config.toml
num_hidden_layers = 8
hidden_size = 512
num_attention_heads = 8
num_key_value_heads = 8
head_dim = 64
intermediate_size = 2048
vocab_size = 25097
hidden_act = "relu"
norm = "rmsnorm"
norm_place = "pre"
norm_eps = 1e-05
positions = "rope"
rope_theta = 500000.0
rope_fraction = 1.0
qk_norm = true
attn_scale = 0.125
bias = "none"
tie_word_embeddings = false
parallel_block = false
init = "normal"
init_std_qkv = 0.0258
init_std_o = 0.0321
init_std_up = 0.037
init_std_down = 0.037
optimizer = "muon_variant"
learning_rate = 0.0145
lr_mult_qkv = 0.4
beta1 = 0.95
lr_head = 0.00731
warmup_steps = 20
schedule = "wsd"
decay_fraction = 1.0
decay_shape = "linear"
final_lr_fraction = 0.0
batch_tokens = 65536
max_seq_len = 1024
doc_mask = true
z_loss = 1e-05
train_tokens = 683000000
max_steps = 10422
dataset = "wikipedia_en"
Each number is 128 + 24 x the weight over its row's rms, rounded and kept within 0 to 255. Layers, rows and columns count from 0. Numbers have three digits each. The size before them is the row's rms in percent of the matrix's.

# down: layer 2 MLP down (transposed), 2048x512, rms 0.037, rows 1891-1901, columns 256-383
# up: layer 2 MLP up, 2048x512, rms 0.037, rows 1892-1901, columns 256-383
down1891 105:125091138111151137084128129139175120145137112137157098149205165113145125152127128134098114120115156158079147148138122096146168140136119154119127116181167109132148142110118099132155166083120137129107097095106089126148147121087105160161093143105141106117133096100187130158146102125105094131155116153142101151122081163135121111134151089102090146122107080126100107102110153117136127119119
up1892 095:116131125155136123122146168106155151081097145137121147106073181124175151113165170129117158115125153171133140139136123108141111145123129094103139134095137084116103138131129178172167157142146154149088121107088090144119122112129151068064143133137130136154105125171153193138091134108122124138119091101138110091131137175131153115105128145117142139139110116121155139108145120100132152094107
down1892 092:186146136131122118117133114144094137203178120109163122130184098126090085156110098149125104160141101126121126113142151163145149106107119171144136098120110126131119135102102131113103123128120101148154148150158142122096092182096092162149119136096171115095122121087129037119133131135116164153132147130101137175133142109116115120180123123134121125158139132109095144151122133132141123142142
up1893 098:107102116110178150114145157139120133094153149142140148171167133150105141138145088169174141116127110149139178132104099127131148098160121138134118145102167133126104166121129129104155068084152147158162132134113109181124107157109156140108160119083124125073109092124135129139143088103078130148133075121105152126131125092156132157126117165151138148096115105156089120157150090115078108172122
down1893 106:120121097165126160141107110121136151157130161124122113102078161118139127179127162124101110129123170072084101120114154147104101145118135151162115106150103083116112091116150165120124117115129178128125115115144112116088135107131135120111084131140135142104126133145105142109114153138129122153215144077146128107098123124131115120160137101101072139105103149129110166135138125150079095128141
up1894 105:166102114106111172142122127137095186130180139087111144124138121153100103186136157166154125132119182153151115105132116114169122142130114104113119125134068131180143151130122130120101135102118143169111131116148136120118110113157072122116130090166100121159095114088130101151107158130126120150131152125137150182121148108100114114140171128144164121128098112128142055108123106120135145112115
down1894 110:121159120143148121177096113063125126160116123118083132133131129169149124122083093115177129121111157140106113080142115152188169134119100088154159164102141129167138120188170103150111122087148166141103117126150109128124113095145116109078130158152141164116132150172114101094102102132100131089116124119100123135145124116124089092101141126160125108124123132165124143128111173135109110112106
up1895 117:107148125086143185112119128158123153135120096135146143148155096111123102111106131134127126149128119156109093136152150151145141116124118116117141146099148090129113130109152153111111120138137179130113106115111155190089113125153142123129160153122120110143168096087122086125114108138102136181143093120110144133112106103161161140138133119095126106108136145121138105133091180108091135136111
down1895 129:167128105126129169159177137112122113169112135166117163234087121143085135159139128138135096106173105135146124135121135163124153092111105099132138104178141139138134131132146107110137092123122147127086074111157116131124108122135120124110095107149162147177149160108192143124142164150136151090130132107126156119113169128155141168140107126137130106153109101172126093125099108137119097113113
up1896 096:133133122143115129093121147100153149173063163128124155110077127105125124098150132159128146155127118143100127117116112109120084129148137133120130084121111143110095108129141179157129157122120103137091116123138138116094103150129131132150138135124121155136139119144122094115098152142118131158177123145079173142114100130150119139156134190089126089147110131126105133115129136107097147120150
down1896 091:133130144164127127162105103171108090099177093096124115107146099122125169117134139064096172153135111119143189096128140111121123127144136092148111149132182132131173105136155104156087147133094159105151165169060139117129163104141126111134073136126194123124148119144133123139175130144103124099094145092145156117151155124132157137120147107156155155081096146110152123150144122105139137166120
up1897 102:142156075121112119161106114136120147135126123140157157135082112135103122135141103167137126108160111114153160113137118110109126160146114096114142107101124107114118130113122118082115122136111094159128101136109155134112149119109108139122070074137156154177095122183137112096140158119145124160136114119178110115156114095127114121096144124125134121126102126130131151111090122121142146153093
down1897 101:127107157149123137118166169138134141164144136134140135099118172190184147172140164099165102164067129126105118135130126145108198134108131143129121106142132145139074128156150158103159126118131109165149102137116142101110079130121136103124146141095059130087159111123135116076104129136117168120098132145082127116134125133120144116115122134160112132124146125147156105166129110146132122126167
up1898 092:113136135168150127153146129156125143143122089086145173137108122131099115096160125119129156120123118132117172152125101119130141120094121154143118140142107117144131124075136151131144147127107141155141126132183097104119150141134167124135130123106100128167152115133155179101111138107148126159142127164135134197156146105069140132161123104110127127144138139099074093169116125069117157125145
down1898 091:151138148119118188149135148109133102098135189150099135170150112153150094158178115154111133126131147118162091126141177134164155123179134130200148094119129131118118145149111134133125126141117128132134130082077144103130142134143097150162080168142141137124098141122136103151115087119115182113126113127129154120146143130178103117104147122144106162105089127083125129121092158171139127131125
up1899 118:109124133145152166134166143123144143128158114110146124139084112140149122156113114156151131178133132104110115139130166158119100127172148166128146115121103111136127140119120148084088100114143148127138131161135177170113108165131079153085146097100139112124133137101109143098140172130120142100146112149152119106087146144124148148133127122139135121158117115115133111148117151127123138111140
down1899 125:143104166145128117167096175112106110156110136110125128128123134100163145147096135107106110124138176146106088147047134156125138115091107138111137099118184144159131154140120147124109121143124160118098146151147122138116129141146170150142098115068120103127102139135119124098139147152102158148110154117104124139149145145190119143159112143140130173130122157133161107124099111131112098054146
up1900 096:140157166125170107163123124113122092143105172167184149124132132122131140115116150165130176141119107136078120125141115119146110161097137156155123160118122120125114153134136117162116169142153123142149137139117164147096149157119167125115165184119103152101159121145066099123144134139156124118156091158122133118132094161117091121148146148139095152128138089131129116118095145089124141145098
down1900 098:149103126151100099123129117133093160112161129132114136134125088132127150184155085126126103084105171125126158110096130083146101084120115139157129100127102090123120144133126071146134088149153144105122172151130145119138112134169144130096126106105134095127090151136123102127137168153115114140111121123126130139122123134158137152099117089111098166123122127123123144148157119144167135110137
up1901 105:122132139134140122095135149103080127126143132122078151147108118111133102143132131151152135119144128126165145137117136109134120125132137124132124115123115155141122116112184119112174109155122138118122153149176120107098128104096150132070087134110114109124123153126165145110148095137122124145142115085134104153117148116100096150114129150113157141157122126161101193165124150138132128121137
down1901 103:131131098116108092149129148110131118131132096125095134144126154090148147150145109092139168149162148105171133133136166155129108130129110124156171121113126149132135148124128146142125121088145116088110141121110146147123121075141208143109125100157098155120144132115104150141133111121113079105164155111088117077132131154052129126114164107081146086110140124141087113121116126157122120119130